config.yaml
num_hidden_layers: 14
hidden_size: 320
num_attention_heads: 5
num_key_value_heads: 1
head_dim: 64
intermediate_size: 1280
vocab_size: 23529
hidden_act: "gelu"
norm: "layernorm"
norm_place: "pre"
norm_eps: 1e-05
positions: "learned"
qk_norm: true
attn_scale: 0.125
bias: "none"
tie_word_embeddings: true
parallel_block: false
init: "trunc"
init_std_qkv: 0.0231
init_std_o: 0.00437
init_std_up: 0.0231
init_std_down: 0.00218
optimizer: "soap_variant"
learning_rate: 0.00394
beta1: 0.95
beta2: 0.99
weight_decay: 0.12
lr_head: 0.0144
warmup_steps: 109
schedule: "wsd"
decay_fraction: 0.775
decay_shape: "linear"
final_lr_fraction: 0.0
batch_tokens: 131072
max_seq_len: 512
doc_mask: true
train_tokens: 459200000
max_steps: 3504
dataset: "wikipedia_en"
Each number is 128 + 32 x the weight over its row's rms, rounded and kept within 0 to 255. Layers, rows and columns count from 0. Numbers have three digits each. The size before them is the row's rms in percent of the matrix's.

# down: layer 10 MLP down (transposed), 1280x320, rms 0.112, rows 1177-1279, columns 256-287
# up: layer 10 MLP up, 1280x320, rms 0.11, rows 1178-1279, columns 256-287
down1177 095:151136096096164077123149141117091160154148113168107173100145158142172124159130082126145129131063
up1178 104:119073117075157143093187180101129119104155173119120128134118154142096063127186133090141151119079
down1178 102:109167194145124097118077149151143157168086114097088125131100120103101108165151110189134146173151
up1179 105:136216144100122171105177105122134154142125175141087141129130134149120055153164132159106076136127
down1179 109:174118141182137181172130139125092076167146122147125145081083151167091111150109095129055133048121
up1180 095:081158132152146067170140124166145146077166084120126157184106079168153103065150122175112133124131
down1180 105:145160168124123131123140162162140116098103132093153079121077175135156128092137152132101103123121
up1181 092:168115139161095182178089071146142117114122125173125135132088136098104095232120095117175123135138
down1181 092:150140205180113113158106218104105161188148110155120100115154127068118154058138075136116073142119
up1182 103:177148141092118134177092119135121148122132106151123118123179113161148182121093109131076152126133
down1182 098:151104166093116106147138122145108109134138082077098137147112153133069105160153088056126124128172
up1183 108:110114163162095122167107094137168153156143146126117123150170123120119124155109072096120179126100
down1183 099:149137104162101108112146156111122075144133114132163145155117069180088103140161136129048125102114
up1184 097:124207128119095154123142077067153107095112113090132152129112140124093114151135156164077094090104
down1184 103:099103182083129100143111139096134166130157136151176123085159127111099171131113143088172149156105
up1185 102:167133183103151123152120153123165086117101145116115098186144085205117178130107136147114154141167
down1185 099:101123082084107104131110125089141128050102104134068149141197108127125140203107109161148185164159
up1186 097:162153125146106157150155169151182156091112150093117116128118199106173156067195112141178079113123
down1186 096:092039105108139115111113145111156143110098104162122144104094114156141130067116092110070140180112
up1187 101:120184138161108126088106151146086097128097113121192148198088126054142111153119101139090142116103
down1187 095:109061116092129167172083121148154104132182132098097147183134114113103196181140092141155091182096
up1188 094:112125129168132145148092126126158182149121150079133117130159147075118177174183130101119120102117
down1188 099:123133146125117076136158143093163100168168060124157144132082155106130070113105085141170138153128
up1189 096:122130096138110137133115175124091109095175119147167100093161112140101106133129085138074162163150
down1189 096:088143122085168116134143056091175127114118104114090146117087197134163154091127127143152154062132
up1190 099:106180160090090090102156069122150152177144126161128116106129126186169180139086089109067157179114
down1190 092:158111189135142122129148117152144126087083124112138138098172151140085099109150196081176083099159
up1191 095:154156111153115096105145187139133136169145095146080104153159142136109137177090156150076100143106
down1191 094:129098140145134195143122112078097132166159072117147108097094124118131115200137097167107162146096
up1192 102:109136128144094054188127219160123106173090179120084104113119115129151094081126205154119152156143
down1192 116:172102129100070088123142148165122105147118088105131097084133071132129162124086149145168146174125
up1193 100:112130082151130164067156094109104073140105114186120125185104101157125165202060183111112087151061
down1193 095:181118138189088164219107188128182132130080116155176146086168155148136059116124106121080077111102
up1194 106:146122126155047179121083092117056119132130072137159138156140098160166130113124139141140165099107
down1194 100:129074101188125120115100118059107181113102067105115069170170099164118186063142110122131121130171
up1195 098:145106102121166128143190157180158147098124140098087145133071078069110149123138149135115124088180
down1195 102:125086109175116052135178117174139128127134147113129107117168122121077151120138135111064140124173
up1196 102:131118122169172151143149176129052134095156142147151145142145105174109120122103073080116107135107
down1196 090:162065108075135192133121109104123114075087140126143139096126099142153120134122077131106165172114
up1197 098:130165129084160136140106087137110113036132129125170132144136142080092158041070128157139115114162
down1197 100:143132122171093125093117119143124102154179118120075132082128098111132116132122200139069157151116
up1198 102:169100095114188072096105108156161208138108120123142149127145142113148089124109104072128067137125
down1198 097:136114130120128123135058101140167145112085136177122089117072101107133116079106131141141103131112
up1199 098:154106149127122176169180137140135142127125073225134115125150091105181173123111159139150149122163
down1199 099:087151168101117124174079123190082133124165080122082146133141108090104062135158153168096086182152
up1200 098:120077109083163185164146052061108142131165060142105108167150129119148114107168158149106134136123
down1200 098:175197142168125103143082172123143126087125177155152171117064090112151171120163147153114183096156
up1201 109:138063175069103124152155119144121091122106151163137136123137162131117133155138205069094176152175
down1201 112:180168073112133197095162132155164080112103079096067065117153127073132125148116157148100077128101
up1202 102:122134170155105058128108117119159133183175113134154147106139107125149120171135083124208121126165
down1202 102:091210154142164153121103152089122202118102117133135099104164132089118220075161035085178139109179
up1203 103:140095164136098082100162103114058130117161101153162199108145101135171130180121119094125165123102
down1203 099:116103164123168123083103134097124138170140099125132101067164119168130046127171148073134137131131
up1204 095:111059145136079139054133056122072125180149147109110197081126109218130195152167115091089177116148
down1204 092:134196153174127117083141121161157124171102128130224125155123142126127112083082114175111108118090
up1205 098:148095138120059172126127158126105151139076108092172144138114174167138145066138148159105121114106
down1205 101:125111082096166107103112201148146097100079122125143161123161095112117161169134134177115121120198
up1206 100:159169122050100188164146104192134103118172122139173099187114108149117091100106109127114137170177
down1206 098:129190189103121155145157125118105102128116115101098078138155097127110068092140099125087055136216
up1207 098:180125199101103103173125159143130138165156101125106097162146107155073160145163105095094109110190
down1207 097:094126121152089162116155113149137077181133108154124156152229125122148135172177145125122083075076
up1208 115:148069118152141173149135137094190145161115151151147163115115165073069144159083114098119101148089
down1208 113:128096077188151189143143151177156136174115095096120152055107129148159156118095187165111063181121
up1209 110:169130135079140109147149050085189166109138129157111106153124147128176147127109112130100152103089
down1209 105:141125128135149140135154127089064158045126129170192140094164133123171136179123126140151140145168
up1210 097:115106113133092083120118177080157124145057135118101119174168170114135131087053127120129128144130
down1210 104:138095152118154161114106143112124167120139106144143102177106125130127125157095109120110076109045
up1211 106:165049152146136117108131169131191193087162206143107171080135200139105160140121126124141129101106
down1211 106:120063168076135148160115129063161166040103101132150172078094146093138166122143091166060129145131
up1212 090:082128100104096142129155106100137099149057173121132140106121145089091100135188129134067066154121
down1212 100:167147144084178121085075125172192141158137102149150168074160099145209136148150128193105099133134
up1213 098:132183074022146150135127165119171109103097092156165103085107183091122144157128122087137149127154
down1213 089:124156147117125121118151095112129176118089085111116048047140079097135101176184137180077099085115
up1214 104:131120157110082117114173203163160147118063151208146127159174152123072086104103135101066126094139
down1214 101:089104156165118105103125076163143156140121141148134122123103060180140156134140138132132128164059
up1215 092:081133099121097123119104146089135136147138102118109102124143061093158156177065163173168128147100
down1215 097:141118123124139137128108092082076115122181083084113103071055123079122174073154097092153112118114
up1216 097:136110120114083134168143136166126124136145128082105091150068167148083121110138149098118138066173
down1216 096:071121083132093125122103142134147109115121162146086108121094119145004142118120126144142137184156
up1217 100:139137074139173137136097168147107141173088113126232101118128170145151078101152113126122105143112
down1217 104:140119178170105142113114199134154146048140132124206116147113096068140142142141162154116098110138
up1218 095:156183165153137109112081124166093127132155119180096132103065125134163118158102132249108085114150
down1218 102:125101155114101105088095163059115135142105201136131088142143163146108102158148122147119142164113
up1219 103:169134159111194073138123134144173113130111144160215181117097079126124125059159136182119190173128
down1219 100:101145155139126146121178084174094148096105097146074180132132173157168123129136195149133088094119
up1220 097:125168103103125156113147171140169091141132139091140174098067124068137129129138122114110115131180
down1220 097:082162160074157088058093107148088146102125153179144141082125115084153105125157189170056162064095
up1221 095:049188143182115114122176083116155212116160077110131123148117046077111114146137111171121112110181
down1221 095:109079082111093121110114104057152124112176143154097109074134126168113195113144126116136144125111
up1222 097:149105131143124129127126097117182137122170156092130085099102128081134079172123130139138089155199
down1222 094:124110138134190079144166152119149132118116188129105154134131111114067110168146095113066080191110
up1223 104:160148140088151110182161107151164128154126139079161098139113126137090159100087123156125205142105
down1223 094:182102143129106164116108182099142117150145164098164087106120150140117120107093147138139197111104
up1224 094:154110063220155137162078134087132117150148155172123129074174147187107154205125119141116130116168
down1224 097:150145137090132159142106095086085125119090118171148148151135165070201061163171168121098094083144
up1225 106:141111133093139074098096163125155128167121109130133123143179144092103111188163139095101150160101
down1225 113:175127129090092191064056160111179142088207052173143156154159102140086108087140095116134147169125
up1226 110:142128103149094136119144125125101175132091112149104174142086118138094213105068140162117128104151
down1226 098:122103162106186123131146098141159151154118153142131146062179108089096128115117103122146108120121
up1227 101:129116099181114188125106128116119161104120135171114090128160108117138139162155071130123148174153
down1227 106:162119148117134104050113104162120107096115103136183132162132160125134108085114099186159126066197
up1228 106:135129141075175174139127145142111115164146097188160130112097135180134107154127135116108096119134
down1228 094:126117107080171120167141164101092110146140155140091155093132093150152125136103104120132111135114
up1229 098:093137174044125153147187139162174118109149140164095143129182129165154152162153137128118145078111
down1229 090:074084099198118138122151174183155172183108081114148103113118162164096118099126116131143130173070
up1230 098:136117115083144149119081162102094082124144127084131115118127138084149200127130167115137185144145
down1230 096:154096131130081156110177050123171167128094152162136071152146142144089132129160194086123114174164
up1231 097:178136120115165081174155169076185067139123155115122161173153111098073119109130147140066151118112
down1231 101:145135109144100182097110154070090148107099097170097167153082116200152140136133150112101143097076
up1232 099:106135117165093087109139138163154205147158114164118096078098154113137105131101138145072129185173
down1232 096:132034081167096094174102055121119122099086132191145188107182102163136108149100109089121149127122
up1233 097:147105119084139130142119113149136113111105122083105156122181104111118126104061081125135073128146
down1233 110:106106121157136150149114187128132146131157139085110116029104113158177188108144078122127136154110
up1234 094:153199120107115132160129132148111155198155108107174160159178078104167159151153147088097181117099
down1234 096:084118118094128051120162100181057150120117143091100111101093165121128139128097125093086181149115
up1235 094:186110077105095069158157118138192126129170115163150135153090111118141111104137140116126130107124
down1235 092:099076087111157115089148145133119107105073067110076095096117158127123182090070168109148162168158
up1236 099:153141124113119145103105131128140192165151119067093200194129103126127086193100147065084119104143
down1236 088:068125105142116103092166142163153148121109171100087142155157122124169141092106136162092131141118
up1237 107:137128144158190158103092134140143148131118034122136172102109154079112113114134113118070105114170
down1237 120:083107120132105097103083121111095134105117181147131133157084135156122177127071117084100120082157
up1238 097:103146116172131110154128087186091188095140071158109113120124129127151141131138139103129141200093
down1238 101:160123089115088139102138077112085103050142171108111124145064130151079131176113125149205167117113
up1239 101:122141085087120125124179139154149098124122123144168073128176127099033115114128125185130117076135
down1239 098:112169114120127148153116130116085136084142128184131207165116133157137123132138114100127147123137
up1240 107:106018164007101117116168143178127118175104085120112189144097147158052148093111154154183095110086
down1240 109:128121169162145149135140112139155098165086096096109168125150095143106114118130133185096169180169
up1241 103:111151148109106187110138148122115061109131131129171131152130145119111090072137091081104119102124
down1241 095:117130184119121159137178111144145190160083172140092131081162151128103144171181193183118128138148
up1242 100:125152112096147186111134117088087208115154134083139145063110129091118069100106128221115124136153
down1242 091:164127115168094111146151085159156130110097144101110129137106127138164090121102156162055084111129
up1243 097:077119051103167081157155090172116168175145161120190154166112131116181080203084146152137157130078
down1243 096:127054114212154162144073131083121146124066122127122172121150119145144148112119162089113085144142
up1244 101:146148108065105164173138137160186134135139104087176134165089148152114201205120116147175094102111
down1244 102:125190115097170132128110159155200110152148162143143153139154169115152129105122052079118119140179
up1245 093:150154106089115127142111097155154150110160112120114165138164143140093096140124132097137167060126
down1245 096:106160090120106142086145113091136115095115164136104143065096130124095144074151104117119132130087
up1246 101:072133119170160103090147112172138115150081108101094151105094037104103145132160188071099146173129
down1246 098:153112142101115125094069081135145148111086187086146130153141146170158149113107108123106095103181
up1247 100:151125120107141145099106156130057127150148156161087028097133085109112160098152107136082174074074
down1247 102:077121139171126089161116161101175152156122058068094183153119082164146126156112113190164068106192
up1248 097:163067161074183123132144111088177149087073142119121077163197141143168103131139200138102120127130
down1248 102:138191079171167166134103100137132067094127146163129124162128099157125085109098137083165134073087
up1249 104:077106088142111198136138109124169123098219083110120067098113120145128159116111104107121188130173
down1249 102:115162184141104166198145135196126157113101116097179166125123155063133151079171191179171133178125
up1250 114:132148126151111142121092117094060102103148125119130152091118070099085197155180159129159082106086
down1250 098:116069104164143138105081149107197159159152056099106111075089154176103140106078091156078070133096
up1251 102:060166150107138162112167082085159169146097131170137079137064104162123100123107192147140118128171
down1251 117:133079130103095107105077128101075089137088162132083123179153148175109135138105089154185181111124
up1252 095:172134128155148071101124104161105117094165128095171131120097099090172130162186129139148174138122
down1252 097:164103167082117166087040136140118125122104099126105148181190114132193113123166130136102109154177
up1253 108:172091115093145056107168117135160119130135077090119146157157180115071133118094126098194166113130
down1253 102:144147102110125111103087076118082173156166180145146106129063100163159119174122134147130138105156
up1254 098:111108184189106108180119131155145149136107142081130123070128055149131138135133140134130137148065
down1254 105:135081144139163137097112153141090126123123141135139157108124127110168102185101144101150164179158
up1255 109:075133135137073135096125177125170141111142147162084090122101113133156094102111127097113122111138
down1255 106:084184110085124129082166147167092106136166078113167153165123098110159124141151119147152106148119
up1256 101:120158104119081146181202225117114106127028157133135115142136139128122173149190145106168102167181
down1256 095:152093132151152145146174160130155131097066092137078130069154179192103143102100146070086108111127
up1257 097:122136170100179091139102092085155142175150107130150137129097099187140147136137077085158163131132
down1257 099:082090123119068136171086144153111141102135153132075188130164070143133171173123154121072119131109
up1258 099:179136166119146098152131111145092186110123121134147105166143122196110111189125119119110152103121
down1258 099:123123126136123137132122129122187088088097126145130097163172175138132099133190181127164062134137
up1259 098:107145138106129164136032119088123099159147145113154152126124103157152037051107089160134081124177
down1259 105:110122131146158111152143059147120145098205085135116113091126091175203067102055082180117084142135
up1260 091:120092125112167112138099071068203135123113102096052182154172136152135133124064145179128130123084
down1260 092:125177116158136152189099163077131087123196159182161138129152088106101163129139120192089126128097
up1261 098:138107102134084063139159141143173132142137145128146092083094079156110195138112130145111106170128
down1261 095:134152128155205131187153118108143158126147156089111112099101095153113055110168110131167186183124
up1262 096:158122126163118135116106165124042143140174155127093148075117111117065200081109106070109161087120
down1262 087:132064084181124175116118083086165106075087124103140085125117131168133133123089156113117148129107
up1263 096:163141092147170196105097198114084146128143159180183150086118159134120125117122138145071166100128
down1263 104:072112087091125099114134106172144125120078102086138141146119072115158126046111053159145143114173
up1264 099:120097142186070133130072186133157147095129150116193123163099103112136102148151091143123187189121
down1264 098:157072186135137165111111144151155129049148149105138083133190093114104153147102168171141133094127
up1265 103:203085074074170120115102134172104103099134142111097119205174119174172137142087073092109127155143
down1265 113:139161084138140108125181101117117102160152195085149113128097141185125132125119139105090105186122
up1266 113:139140129132071141092077143111106099135166080161141110184115168163161162131087120160149066150149
down1266 096:146167113130173116167159142100102099137072138136129075122104068061153125181079193149111090124135
up1267 094:123111118132135120178119141096090136085025121160127149110141108083153124140152106136145107141087
down1267 090:082056146149104150122129179139196076117119125159118115132072099148162103134127152026081090087115
up1268 093:101096157132095148109116153090156111144094135126112135111120061139119123080113102119084147119164
down1268 101:098168112155095107100153122114140136115093123133150111132145112151091091122164154143077135168089
up1269 101:092132118111124119134089086133092152177101104121080145074117158094167158135125123111149104109095
down1269 092:138107091099141117098066125118159094173133124146114089138194119110096120142140083107070110109135
up1270 102:125087112132098159146108167170123192083058127125168158143203094145168184195214113083106128157145
down1270 110:126117137132093127218153189146112069078104106117166128120111130111073138167068127129153173108132
up1271 097:193149147099143091111109116139116132093090132170139144124113130120111124107118147144205104132153
down1271 097:089057151105135087123143143119112145110122119153133130152101140077078133122074094073126107124091
up1272 096:152117160103076137158090130160160161028076062124099084122072117065073159094156101113121183116126
down1272 098:147153116155102144117044137081059107143112141142111166147125127078142101149108144126108123164146
up1273 104:126092166111141124164082204115132166093114067094149085164123114140142149076154166123146063066182
down1273 103:098104112127223116108121141155162089143111156127164103110094131082082140089133105108126056125110
up1274 100:159106093077141104115123132126156158124135126101094177099133147153082086088134184158181093079223
down1274 092:132172156136106144153113102085114144123176092140141090095138108121145165139122071141072088155101
up1275 104:099120190133073053087179186162192183155082113086111142085181104144116141114104129136152085133155
down1275 096:141135115118175168109121085115207064161150128121144105066133155139105122101083144088118181106126
up1276 102:105191131148170157090148042101130132180081138132137118141110151156100089138080169116105177148167
down1276 107:169116156173109157107065191150098161098150119117164168154103109108125065144147133108081117143164
up1277 093:088124067188101126169137142113116163121120181095137130157133122136137114093150149105150149179142
down1277 098:159103133059148162056145096095169130103134106079173117167063095147104125126161155128142107115163
up1278 106:144121118158129138139140145075128127124104101153123068104094145198157037148151108125113171123153
down1278 099:166116174144118063159162121071156131192106072116099092114151095179107147131116153125094103217108
up1279 111:067150126101099084145156136104123144120155132075129160147151138134180174102098170119096125136130
down1279 117:140136086147062169152117134099089095072135155129120144178151077141123069070129158085141069120139